config.toml
rope_fraction = 1.0
lr = 0.00187
lr_head = 0.00732
Each number is 500 + 50 x the weight over the matrix's rms, rounded and kept within 0 to 999. Layers, rows and columns count from 0. Numbers have three digits each.

# layer 3 MLP down (transposed), 2048x512, rms 0.0645, rows 254-303, columns 128-191
516576511490463569509541469561420488482467506647474416529523461474561499454609529452520547534457512493468532452542520493512529555505507555519495558492470501570556611454552446543484487469432439
653483537554441465559492448483541536487499497525543570523348520571464584526493462496477449504445543510393594566587419425549438529472458498540466510533486467497548510537519488511551380486574526
469558425572412538473513510501387518444480466608594473433432562517508476517522524499469515484442471527571510516522548478488473556557484470517554543554522465478506505421508571596546540484453432
446496490542519469533480533495503522459484557469498558433530549486521457530480466472380488501425478482473457466478527499561484504503529530553476474522540459488577474436470570341450489454492443
536457487494518423482493475537410496561559577438524487483553487433542391530455564533406486478473472426533449451494474515515495560500435603460494482667460623523530511581486493471498530515503461
500530557530398476576505524496523502494489422522483445401483555460492448511434529435380494540455497504493485490508539439466491518454508452448555525511521560547528581456511567535564546508408496
504456503513426550514533521459423477470501432528522491565390580409514489522511543489489540481448499548572475412583427501569557507512520431508536501489509535587444487507526498528453452515487532
496528466535484410491547445462510475437449420555449591496463544459434589472523535483422535455467475528491518482428497475426437453577470518506468487407406503528496480432453639454528473568498481
496424573585542492489509497508514420466603496594491562512483414537539421475507455469540478492553481448666554493442500438502464512586487529512438507396508472544562536522554527532525519475537515
481542549522568527572388536521513504554421465539442619499518548440525524496512656432458631479519556490540548529590498456412516561521491433476529528587540450540541521557433464568528494473466509
448407497525422368535521497458596492501432538421567453463552410511527393518421512470542542469464469477535468576535498471430539487509443519583458495459491492554514421509528534526497463481410543
572530471482555532524528480448575478470475442500512609484520523355475549521480495468455429432411461397456509463496486535502526490556446481543400494543445509513532503414483527504517459528452508
477471510487612418411496540555381493393536389566493508495534445518453475447506523467471397536610561452482628496371523419558485470541453498541469536568493510418516524480507498449528443494498512
413504466461543474538498437511541513553559551493503460490507502487511500532527473528491472482572539477579430496571564475572522539523403500560466553524453473587459522431420507525543466440518520
558603503577396454629625505479486541538548502453555541411493515422403449516436485463551457492419548462622504589510481589507441440477449529475441535460492534530492434453568464464519490523526444
436502459527483540402506493410474499405526516542475560496489451485528524412483549501433508434473518490489582506453522593513530454542470550517565556505454472460531517563595501499556499508446565
520445533579448463475577428465474513504500488565510496513468485497497547520586605506517447371495435498449511559461476474562551482386519489583450596451522559508500573569501531520600495427548569
422473506510501531523589431531585524518477409529492457510460498576516643496497621589534499580542476501548577510454557540481502484608581490522507486470528574573559474519484682488448423453507577
527544543514568485537539358454441489523505489515452525506461574539517485552426464608420536523533578522485438519497510494427521437456530393489483497506511520428541587515442463478425551552509406
498490497560556510534425419541483480477427527504457487570438480517461604524444602534556464475429457577509505451427545502513493574496501416487501542567479520481424453438538490527398460566475569
402449534492468558425486478624438531440485490557410448487456560576489426473588485517500444547481500534552481482477507440475462553541532483462542476431553479517560477374580569531482585515455533
532495503479462443467480490560421388460444502512526565449413511447555518462430535508539505558554538460539502422650456542439523451508558528468539477511504421517409463547450479507565501451511527
558486534475399538554529511418444473469529528472523556554490512356479494489465483488556458461443565564532519527538509546498534463465453525603483560516447487562421448420513558396470479564451466
499538548581471492493558384487506478519438440575474543509434572615545448579431527492560463413486547497430577463547565498563557620531503453507509580536622445552610550384574526461487426588418522
561502468575483576566567453558548507537494487516519589495477549534511514480558490524463504572535529536459435454548517461501498576493466542580496515513516381458464467561522489499489577545507530
494478493525454506496559522639505510500518418427581425455454659462491416456505553470521509508406521649546536491517423554514523485513530536575522434511513542586513434505500447453577479502438506
562548529470552569506467503460537508515469453506499605485460466453487511523443535576435521550619535454461433529450468529590526510476539446523459489506487464553549475496531474571433455543557501
482532532514476456570439555461528547556569562513480528413555436584422563546538454523438505586598542507439479560457472502408442542490517542469544567537492496404464525522543484541444480504546564
592539503438394507568512471393486529508508488533487508573577528604558529586552584566406445448474443506475530467490515539529446501479626552520402433387546506537447509549473561550547452553476416
469541633527478471456436512557471441415566461470578549599608593482452558492469507480425538435466642366486490471465472556511606475435403497554498567494451486510421500497472550474551484493550501
428606455454548508557432540414584528496505530468404541505471512559459459491517528503575523572507544519533475457473336563497491522514560567524536490492499403440495547483506543557525517496478576
509496471480521519430505504444508374438496598549504466393507388502537503535506514535487462507422461526603495534524482539668510544479592461542615446477455523485475498595614474450490441501491445
449519538548484441572602447415457410459516514518443447501524501580468459464450385543566379450525479471513482489477518472489524555462444488501502553438588619462575555452497471511536498473485423
447603555531576466452501495471443508390483403511496493477499425457590555547489432513479479379561568431414506465494450466516517476618462532485456494436501506515445548536508578496514444371472467
483469529524475535495541552454528560558388451401483487452461473541575527486511486506491500456446574458468464476536523448492531520547484562459433532461478508446516481543566488535502487507519571
522539531501482503436581439430578442441540530527514548513499648454545540491513471541449517520442470511450466595478450489532527466500405446565479592383633564411428496459570430602486519477476432
464507483474501505445457595453328546521463573606464537522465457502481443481510450457533457450478504558476555478513488493496468411442499467500449472517588540443545480443471452542561476494505512
415511562548624591541478524445435437572444539466435470475469543518557619494470464460657527470403536552541435434523462477417572452516551518488490414556572509507567460474537470571574541469513507
573506568532361492519481564475524487531473463577602499427502453556532560475504569518523525494490538540461569505380540525543465423499529499423536567454523461481470529454471484486523499454472407
569509547490435501555411456521464420452502392551524536489547550526559429514555430406553503527571575469593520460522509490472629469568434448581578469526601524383553507513537487449452407510609571
476421575613413541495545494534514470566527489492478593513498511537361594482480498496395523515505543445541462558545515559498476543397510484428390423523589458482436560509471431504465512552498515
504467479442505503506593482582553400513458554462513583450474584471438553564546498534513470533465501504571489545508442375466532467437488497354539523486483532491541437441498532446526448542514458
576419291541482565499516508578440483569520424514490521490399433546429429553487472510541449562585469502541477437489500570547612536571522488503497532522508550472463472440524491451533423559528482
588557512511400495452482495515506509518550505505460528530580562536481520536520418455509562558601460419470509496527385536426439468583506523442533487470498421453470472549532511433545572472511529
441517522438463456540484522621503592409465541521567586533595662479566548417353428462508539565476485459428501490386480418599453534515494555523420472503545512399502474543521481517445497509564457
522518432478398460514538464495492483454464491505515444505460508501493535543484501551478511462555445454469526515518434475473472439495494526455515489474580487489501505554448390531445453578530526
619558546579615396437441510529446551514509497520476445374526511439464377556588448545570483427489448528459533601570458493548482486498496448505581503542531516553414522443501544495499551486592451
558544429486485432469475466407526470542526501500457555546531515499468587434532488502542527537527561474471515497534519520479502434510546435431477553470364468431515475460457518500510467520602505
493477478438564499440389461458518414531402448422503507507508530545467527488505508440389544481496472539514458473547489474498463543502554529458545556491413422494516512427526442419423510540513442
459473383447479593476502513459491490419528426422566509513540523526522555479507470438403523581510500545538518506490536397579641549449494469576516410409499483488537499546521465520511505547550517
# layer 3 MLP up, 2048x512, rms 0.0704, rows 255-304, columns 128-191
435454384579553356539414498452463475496571461464387432451534411503532521419541529448479484495531470480537493493610463424529469558491552364598466502510489443503520430459507545425470523480491486
560475573451512509542438447452572464506411488544485491522568474519493470453485506475587484439562539545489479478524529504513563410457478547476500451548514575531517427606472411467408549624632536
634520524533587494504514511481423502488435600598522546501473433517536557423531478515467570489534542570519468451419554558493586481592438553452555479439573473553479522510550468554477496453480513
482447578543507560468547489647511499458493488586475563497512383537473554535426472475565461540488494537550536524518463544447438537518500522485432565426491411507399524525429492540550468501550561
394513419552541497582497595468527549489484440435499514575502449602534472482529512590562534516618504484597399519418483433517558452478504532484431452567506446590454492522535564472528509546599539
563454503428574447479590445492446502475384556421464508508491454546544517454442387504530475585497464453597598503526476476523514543461533499502516547531523505497484473558523572448550501508487481
365508560432444463445514461460519491423511506490463516572515499535493509382447526404533513445542561510513556481575441516411399533495490499521517571555331464585539534503495460501527487418520553
472409546475608531478490561497481507500518462444596541528452508516518487505480541455502445420428508418470506474430558404495433549434605499497468546498536411503431479516427539450451484426509447
515528436524530471461532567489471537333495362492549459489409522563471563481484543513421468462503420503496435566414409509443484568565526414435523450518487434457442455523463452469457544537478443
470506446475552524544515485492596507563466440520546491438628528508596513457579534490437435553503466594580598530407573470418506515450369492504555461405453446476461570472513482497519475423473530
506476484458525521556533497541505532511480488489552468533548482530520512392516415463560565524549506480496575459495465551455509619412445574468553455489421532570444573491591567438528476448483549
493381598473626493453514577577413543456463420436476485514500445552527582380545489559490573475533580504456538444389359450550635518488608502516516337373561528455466520496465552411484538483470482
502469482513511531428535467460465448459457449523471565516444530494417469460472409468504536508502452495443494481455493528516429399479494469530515484458484462460582582533562512544622527454471429
451433536419487471398357455524545459488470499492538523427475555535524485462537518557547544548511394421512472530568458496638537435573500531481471467522537441530407434527523502522558475529495522
506493589528524591525441544469500493434553474497503579513587516548461614425589497441541613402462433435616483656559581434557518456422502409442526532510503463586497554403515581547468515535564508
546520550657499535612420474488495460613550440457422608433514625535446523490520498589501474532487400598556429579388553534409395501463442548516481483527445467429455486519481474600413503545500395
461534551502449493516524418486601459470506459577439537495489504494567559533575476467465474548473487491606426515518401507517541418463445491572521551512456551469494475526510561606517510500434496
578498502464507521482495491488505462627526596506460375443465498376560651439447469508440498457462524531603496531510524471578440485352494534495501449455521573417506415521458557501403570416451575
502471568505568454488514530678542518472455578640496512591479482455464510453583483534626393635465455482561550463545513554482427519475545559465509434589456471458390588428485445556460422598537495
433461515524524507442633508494544536474454522510479526543614528452507443553491401539524553474597480480513478449445576496465503456513514640539692432464621448523565408535485461545440502490532473
550447419550535518585500536410466545488484520465443516565566495450532486430555503533485562487481501468563573527458489482521499515490459585483465467408427587527472440501589456514475519499536507
596541499547531460481559515449435429519449465524464535510501456502432482450473554512493498516562572458541500473472376500564478455381516516487499452521581461535427573450399437485414493418513506
389475495508463600432497556525542558636509481451492471506455504414437545486522445491459545546492487482565480541518579484442533452431544555508471409528505489496508531496492446543619515411530436
469485522497547396438521600445552595524478577412528423466456472461512636530500488487505505455435516492491526494472491474498523488499573568486420518543529517599523454465474542441436482555530454
443467546466506579442439546512568382542530496536585459602407448499438469471460529512422506512501464517576538445488517577483621462553443443514561468516507486483470405450445534534469455432492463
432591441437516528484439489494490507466496416484441485445469429448475490513440451428513500438476515455434513572436493506487461527583482595506521536519482542518526466603369499535490465383565486
472511523530482584462573482527484490509454452518529582610384522537480422479386569480451397504484506563486584544486504591536481488468498507582406519417526466583433448443462509507605464363493521
439471488528537550592599482488392520491476488452456502467499498415553426438520586432503541529588560535539478500437466532484517653499386469508474602564536532511554544482505479502465538435596503
462443520467507468471549463528529498399509512462548482501499485475464466450420492566502527536632504477456437604605503572511472525356558527517429504627548531421464539481454498410532459478552555
514536544555401501445545483687458511586518448454635530469460535508573504475512479414374509476489461462538551533467543485515521525421594465541429556486529572535454508431469440636482483497450462
480510528524462494538531578566498526475534454411594522511505498547545486507537563479487589432524498559519548544509551507397449489545420602509533506469586509579469586442443518510451467442500563
527464481537562470495439559489551479534531462467523517525576593440570465465485492512436566566504432506491543480474460470481529489535512496546499593506483554461461542503568412493528508405539467
564419511490563480549539480545528503524471592484510537472515588450503569489515448543536456464503477398505522480488450411542646513545506533400482496484455491509467488525534537412527528630566453
593609499493497474520415540610405564478488542613522552610469428500490408527535501567426539470458466587493498500561503527535512502514494512447514450450599457520481527504439526523479513481481523
435400421480508435451444520504478506555477478437506526477555458499537605504495507529449465571437465565493575408436434508436525451487519411499486525464541514461478512501487416451495500479477445
532511468398578475532552505478475467529475530491543495503553457474517500441378588430481482455542564428559480551497511543558431475482517542535548534502481542605493472538508444426464545413458608
526491522595561525469535452526544499501532453563415570436482487533395564550489471425518522509477407529586575469518567531487462478508466576444502558470566483532476516416468444471477507432460540
552456535492516550539526485481517427406395502550582516491480433481532495533607514502515447533515589444461420523532520606550527374556557455523379473487479524543562472506564496506579494506592567
499460450416557513560517612471502498525542577420552544452481560438506466497535593468413623476465469519467403531572563486487499500511541484571472516523428464498529425531525416538473561500491473
519392515419509475529485532533570487495492503572592521520588384545422501565442495567528433436461600500537382604455421561489562568424512514472530549456537436554410518483530517541506560501557398
475541518530477486548481521578449538514442574513528494428446524522367449534489531540458504423553468510540608493408569501517473501501459483459521537470544543531575474480410522534505456378514492
499520480509578550540442527525476414576491528510467501462489522520444431496463603514452500464251477550541509604444507460432477489583441482455525466390514486535491552499494395541429628567550416
480509520469506439507487457530455555527544507493567489415483467490503428559593520567538616497483520396541556419436520469426536512461501522487435537450509593589517479578487479534430498557536512
532541442589638508492511529505492546483476532632467552415453407418630455468464532459483433505467474447496491463575505550532581556448501464612530449524455508473515463494442487488478549520524395
469501466467485569558481537544530472564509504492556581519548502482482554527477449548415497578434508587461479519450500471500530536466488444503494417539488497488507545442556553422569497459411550
432467368454489529489599529455454514546429510493491562575474506555539517530561528416466457505528492597479452334495507472507483552543458525556449470444532512519476580502476576401498439447491544
574405465492553550470473531435512462539492493415522530424495499488559575548503447446520572523449484451551328475448524479448494496573466539507474401532500354484514430438508484455534476543492509
492524475492545615572484437483483471446552525477489512499461520504497500494467465475456471499484423551413557491467488460561404522483574505477507439549459516446498558546444491465433501522522537
509519579342545499512514558500560374450468485512461484498517499502582513492575480409491545428522494491563385498525432562478423481539504487497573557512453443485519501491449522513493525570489507
369546524618502387515468503436523436433501573474637487424498477500529411447425504541505533476541505441399499475422414498560533491535500499418484526511597507507568500448383544513462451467465504